{"n_layer": 13, "n_kv_head": 7, "head_dim": 64, "activation": "gelu", "bias": "all", "init": "normal", "init_std_up": 0.0191, "beta1": 0.95, "dataset": "wikipedia_en"}
Each number is 200 + 20 x the weight over the matrix's rms, rounded and kept within 0 to 999. Layers, rows and columns count from 0.

# layer 8 attention output (transposed), 448x224, rms 0.0479, rows 397-411, columns 0-111
196,216,193,175,205,221,207,205,190,222,181,190,172,220,208,231,234,204,192,196,200,190,172,210,145,231,165,207,222,213,221,197,208,195,200,221,215,204,203,152,215,224,194,229,171,190,174,210,200,166,211,247,202,177,185,177,228,185,213,207,208,224,196,227,188,188,212,187,201,164,207,232,246,181,183,187,213,164,214,226,226,218,221,207,201,209,208,185,184,184,205,176,192,167,193,190,207,205,199,203,195,211,189,208,191,199,201,183,197,196,205,188
177,205,195,200,204,208,222,197,198,229,179,245,193,192,215,184,208,198,184,208,171,180,184,196,251,215,194,217,182,216,135,188,231,204,205,188,207,194,212,203,191,192,200,200,207,204,209,185,151,196,197,201,194,208,208,177,187,172,213,177,226,220,191,244,212,164,189,222,178,216,198,227,218,201,186,226,202,166,182,205,220,233,192,191,211,245,225,232,209,166,201,165,202,222,204,217,176,195,200,226,210,205,180,190,198,202,196,197,235,228,176,177
193,193,202,229,184,206,192,224,201,196,199,186,186,181,192,167,204,177,210,184,235,198,217,202,210,213,193,204,231,196,199,203,188,190,200,208,199,192,190,191,188,172,177,206,215,209,219,180,212,201,151,198,192,176,224,200,231,179,230,195,201,189,171,198,182,212,235,221,170,185,209,189,252,193,200,221,166,188,187,215,180,191,212,211,238,199,212,189,208,203,179,207,208,205,225,224,209,185,219,177,214,217,191,192,195,186,186,181,213,229,173,197
216,181,186,227,203,181,237,178,175,202,206,180,235,197,180,197,227,224,189,151,201,180,188,189,196,233,196,221,175,176,235,213,195,197,180,195,177,187,189,185,218,181,220,195,203,201,193,201,201,217,166,169,242,211,205,227,229,175,182,237,188,171,199,190,194,223,166,188,195,215,223,191,183,224,208,150,209,186,174,199,232,169,201,198,200,165,195,229,231,231,208,197,201,200,220,247,173,176,225,195,201,229,238,191,216,172,215,225,203,179,206,204
195,231,196,218,176,211,207,210,225,158,209,191,193,195,174,189,200,207,234,211,192,168,224,189,191,205,211,218,199,201,202,222,183,201,183,177,188,196,215,201,201,199,206,237,188,216,225,177,186,203,212,171,229,168,188,164,187,186,187,205,194,151,223,181,212,203,204,221,181,199,189,193,186,184,204,173,219,171,186,205,176,187,188,212,188,157,192,194,204,195,206,200,209,209,200,231,198,181,183,223,189,216,220,191,163,207,192,167,187,204,220,172
196,206,218,198,180,169,212,208,170,173,202,170,155,224,188,210,226,198,179,209,224,217,198,223,196,201,209,235,224,187,194,187,191,184,193,200,206,203,192,194,162,195,185,184,217,131,221,163,208,205,198,235,214,191,172,180,199,209,222,196,208,193,182,176,186,230,210,222,204,192,175,191,186,177,177,207,228,206,208,187,231,236,199,185,196,196,219,180,165,223,213,229,173,176,189,211,178,192,186,169,191,226,161,206,220,215,200,198,187,214,213,194
192,219,173,168,208,181,202,203,170,206,166,179,226,177,197,193,215,208,223,204,211,215,195,221,184,193,209,187,187,200,215,206,204,231,166,188,189,201,191,198,245,213,201,205,226,189,194,185,195,217,205,234,172,228,197,204,214,230,185,216,180,174,187,196,184,188,198,209,214,191,228,200,214,194,195,183,190,201,200,228,212,200,202,214,215,175,191,206,212,197,212,212,200,239,206,200,159,202,193,185,194,228,193,263,225,224,204,209,221,195,205,174
211,191,211,169,213,157,203,153,197,214,188,165,202,216,174,216,230,179,171,208,211,190,193,169,208,204,189,202,202,221,200,204,188,214,190,208,206,197,218,212,170,205,196,216,190,201,220,164,179,201,175,222,211,188,183,231,192,190,215,193,192,191,201,199,209,199,196,167,209,187,164,181,208,188,200,184,216,178,216,184,191,229,195,201,185,214,189,212,187,209,243,180,177,210,213,206,180,210,195,202,223,220,199,207,226,196,210,200,215,236,190,168
184,184,179,199,206,194,184,201,215,219,194,213,202,205,190,185,193,218,222,198,178,165,185,205,209,173,208,181,227,205,210,194,198,188,176,204,173,201,183,214,187,192,203,190,203,189,207,231,209,169,199,221,223,191,223,222,224,223,185,232,201,198,208,227,226,188,194,211,211,176,202,211,190,187,194,229,198,197,229,199,196,199,201,169,198,172,193,187,213,218,217,215,185,203,212,186,222,197,216,215,172,251,227,208,202,181,166,211,171,222,198,196
232,246,240,213,221,229,209,206,207,169,177,212,207,195,180,205,177,198,224,220,216,200,204,228,205,213,210,216,204,218,181,185,214,184,168,180,207,223,224,196,199,202,169,223,184,165,193,175,190,196,209,214,186,207,206,202,204,207,184,209,180,210,165,185,181,217,179,208,204,207,177,211,172,182,235,218,208,234,197,205,208,213,215,197,215,201,208,203,216,193,199,189,186,218,221,219,203,205,218,210,238,179,171,219,194,223,185,197,219,201,234,206
210,146,214,201,219,223,241,167,183,205,183,205,175,201,181,185,184,208,186,185,165,212,183,210,221,183,237,188,230,203,203,216,198,197,186,190,226,216,206,178,212,185,206,232,189,192,218,197,187,218,211,211,192,190,192,194,196,203,199,233,195,201,210,191,208,200,173,219,180,206,206,204,175,213,211,200,205,196,188,195,201,194,197,201,188,157,200,172,180,211,199,223,183,206,228,175,234,212,234,187,216,183,191,193,200,208,226,186,186,199,194,221
194,181,178,209,209,205,209,214,217,206,182,169,207,234,213,195,205,217,201,214,192,207,207,216,176,229,211,194,186,187,183,188,189,203,231,160,196,187,204,191,261,213,183,188,222,204,171,198,187,199,184,189,241,215,224,178,196,199,212,187,215,225,227,209,190,202,190,247,222,209,175,206,195,224,174,201,195,205,197,190,170,223,187,204,205,158,174,191,225,226,214,190,164,216,216,218,174,163,215,166,209,227,214,218,185,210,186,222,196,177,192,236
232,189,199,197,190,222,179,190,199,160,183,191,199,218,214,200,178,215,218,182,200,214,198,206,243,245,203,219,193,213,202,205,246,203,176,198,223,170,188,208,196,216,220,222,203,172,220,188,221,201,226,198,180,202,163,191,210,214,190,239,217,190,207,221,194,190,204,199,240,212,196,174,222,181,210,198,224,239,188,223,206,229,216,187,199,188,206,195,180,230,183,220,197,199,185,188,190,213,203,224,172,182,205,201,183,209,195,164,184,231,192,212
196,218,178,209,219,222,197,218,196,174,200,217,228,206,189,207,178,198,226,182,203,168,192,177,224,194,200,176,213,172,237,198,141,190,175,224,212,202,194,205,196,209,224,209,194,214,193,209,195,191,197,191,209,204,179,183,191,201,225,180,222,219,203,195,191,187,204,246,183,224,211,206,172,177,212,203,207,208,215,181,185,201,205,194,201,227,224,208,225,213,230,212,201,233,197,198,200,213,218,173,215,208,201,201,191,212,220,192,193,203,229,164
210,155,212,184,180,219,144,226,216,190,217,159,208,184,197,229,198,219,179,174,208,202,191,203,165,220,174,210,185,196,209,166,181,182,201,157,208,204,211,193,222,171,235,231,170,178,215,213,174,217,186,213,222,187,222,209,218,202,192,217,207,196,185,177,184,192,182,247,227,181,159,198,178,207,194,183,213,169,196,219,191,210,214,184,202,186,156,197,212,243,187,175,210,210,217,186,205,216,187,192,194,202,227,188,184,203,183,182,194,152,207,213
# layer 8 attention value, 448x224, rms 0.0403, rows 398-411, columns 0-111
199,215,244,212,183,172,193,206,211,202,226,212,211,175,202,200,224,175,183,217,211,195,205,209,216,159,198,177,187,198,211,192,186,223,202,182,161,203,186,182,225,185,198,190,202,198,196,201,231,163,203,212,212,190,202,187,181,213,194,179,210,201,179,194,215,185,218,196,201,193,191,193,196,198,187,219,206,195,197,221,207,178,179,235,194,203,199,191,191,218,198,221,223,209,213,195,211,188,192,179,240,156,182,217,193,193,191,175,212,224,223,198
156,177,193,206,223,179,181,194,185,204,171,207,229,208,188,166,180,184,194,218,166,211,204,175,205,197,206,183,175,186,218,165,191,238,185,213,207,197,219,176,199,201,178,191,201,228,202,172,226,179,224,197,193,203,160,208,184,201,227,192,206,213,216,197,191,207,196,191,194,201,180,182,168,192,226,205,210,200,208,186,202,204,195,185,194,193,192,200,217,202,199,197,211,192,196,196,212,181,192,220,219,201,187,229,179,165,188,211,193,182,191,188
159,197,146,161,215,203,174,194,186,208,199,198,161,224,231,212,194,205,185,175,202,219,183,194,199,178,191,197,217,198,183,230,195,219,197,225,197,238,163,186,181,181,205,187,192,201,205,185,198,173,200,202,168,196,195,196,203,224,163,218,188,205,186,190,196,210,178,187,214,174,200,184,161,205,212,190,201,204,207,231,145,199,193,219,203,197,205,167,180,173,233,174,213,186,187,199,232,214,193,206,216,193,189,172,191,221,190,192,188,191,211,218
157,201,232,167,192,206,208,200,205,218,209,229,198,195,194,208,189,163,190,207,204,215,203,219,181,239,183,189,210,200,195,202,183,199,213,213,184,189,196,206,209,230,166,229,195,202,175,190,213,216,223,164,199,190,182,237,189,205,201,249,207,215,195,211,194,193,231,181,203,194,214,189,216,240,164,195,191,182,175,203,232,181,187,177,195,216,196,216,228,194,193,174,223,196,198,157,181,208,207,179,192,187,210,164,186,192,230,198,231,183,200,243
196,180,175,173,209,217,198,212,203,219,210,215,184,226,201,165,226,191,228,171,206,213,195,215,215,196,195,197,198,233,181,206,203,178,213,214,225,155,213,195,223,235,188,202,189,207,202,183,201,194,192,201,161,216,200,220,215,186,239,173,242,192,180,195,193,228,208,229,210,167,175,201,191,205,204,201,172,161,211,225,202,222,224,185,164,174,193,219,223,188,183,208,190,169,203,198,224,199,190,230,189,178,205,188,176,181,200,183,164,199,172,209
195,196,212,228,189,219,199,202,202,182,231,255,180,225,209,178,179,195,190,193,179,198,260,183,178,212,221,193,211,227,170,222,201,193,204,198,210,176,197,212,180,216,188,187,187,202,200,203,196,210,187,176,209,174,204,194,223,193,217,211,201,209,193,246,184,170,200,195,197,260,198,188,181,190,222,222,196,199,156,188,162,198,205,193,187,188,204,192,191,202,221,195,219,227,165,204,228,201,195,229,209,214,196,183,184,210,210,186,202,179,212,165
191,197,158,188,187,205,220,206,198,208,208,203,199,204,215,198,193,220,215,207,197,223,205,220,172,202,208,194,193,177,199,229,227,207,208,203,225,210,180,174,212,217,208,171,202,196,232,195,193,204,171,172,176,183,188,172,211,223,184,179,224,195,215,175,219,186,188,200,170,193,223,193,202,193,207,211,197,217,225,212,183,221,178,211,192,169,198,189,192,197,195,195,195,215,196,227,230,220,194,209,207,222,222,199,172,169,196,206,186,210,189,188
212,207,211,204,192,219,144,189,173,207,221,200,213,188,171,261,194,165,205,178,194,221,235,193,207,233,179,220,219,197,226,201,199,221,199,184,209,157,211,190,209,218,174,206,225,223,201,203,156,222,192,176,196,179,193,166,200,209,189,173,213,199,191,197,180,204,221,194,202,216,186,189,183,195,228,184,178,192,191,204,190,204,200,212,212,199,182,200,207,200,196,155,193,183,209,205,227,197,186,221,196,178,204,209,192,172,198,224,201,184,213,176
163,200,213,212,221,193,207,176,214,201,183,193,172,216,193,191,209,187,179,206,189,215,192,167,203,179,197,227,187,204,236,201,162,201,196,197,213,208,193,202,167,185,220,178,204,228,170,196,200,196,221,205,173,181,174,200,201,192,204,212,206,204,220,190,211,194,225,194,213,219,205,201,202,191,171,177,195,165,192,189,195,236,227,162,195,173,215,197,210,204,205,193,176,175,190,185,188,210,199,237,187,199,212,184,228,238,192,197,175,193,192,199
174,218,209,191,189,185,199,245,213,186,184,182,184,211,198,188,173,210,214,223,247,202,183,169,188,187,201,228,173,202,185,181,206,207,206,239,227,203,191,181,170,223,179,196,206,189,211,202,164,195,202,205,186,218,189,188,196,228,192,208,206,223,198,185,195,199,195,194,226,223,196,207,197,192,221,184,173,201,212,207,207,202,229,181,192,199,198,192,203,193,183,163,188,185,199,195,217,192,188,210,182,178,206,206,176,157,189,221,192,190,199,215
192,209,195,167,207,211,172,213,163,198,200,205,191,197,203,183,189,195,201,199,204,224,212,190,227,148,191,186,209,240,227,218,200,194,179,183,239,221,205,249,161,208,187,180,226,200,215,191,175,170,209,172,172,180,203,214,199,206,205,218,192,183,171,212,195,221,206,195,198,193,190,192,164,170,202,227,200,168,208,225,234,191,214,206,206,232,194,187,187,228,186,203,208,197,227,192,205,175,172,210,206,141,186,175,202,177,216,213,203,177,201,172
183,197,183,209,169,213,227,216,214,194,204,206,183,209,201,202,238,174,188,212,223,191,181,200,174,188,187,197,185,195,195,202,216,187,208,213,202,186,201,218,224,196,189,205,148,193,195,212,201,211,218,171,195,194,213,202,204,173,217,183,209,189,179,223,199,184,221,208,170,193,165,220,202,234,187,186,152,193,223,191,189,207,189,207,165,196,186,199,210,216,196,207,227,175,170,199,213,197,210,189,207,193,142,211,194,203,189,185,211,194,208,208
190,175,212,181,161,221,172,215,202,210,228,171,185,199,202,213,172,180,185,174,178,214,197,217,209,203,209,215,203,205,167,183,207,196,205,201,204,197,205,216,186,220,245,206,228,222,184,176,187,207,194,179,236,213,201,192,234,171,205,193,213,203,226,192,226,210,183,171,197,210,191,231,162,178,219,201,210,212,203,177,216,210,196,201,196,207,181,209,183,184,187,210,216,171,191,200,209,211,188,175,179,232,224,232,193,207,196,195,233,197,188,212
190,217,211,185,239,185,188,151,178,171,190,221,239,176,185,199,239,181,221,176,199,211,207,178,211,152,174,214,245,205,207,240,198,222,183,208,196,177,203,210,199,219,197,197,191,233,157,192,202,216,237,190,151,164,202,222,191,207,196,207,198,193,211,165,202,243,191,189,201,174,201,223,164,221,168,204,200,160,187,217,205,205,213,170,206,183,240,201,202,196,192,207,171,177,238,199,190,215,187,172,214,182,178,175,198,191,196,198,185,173,189,225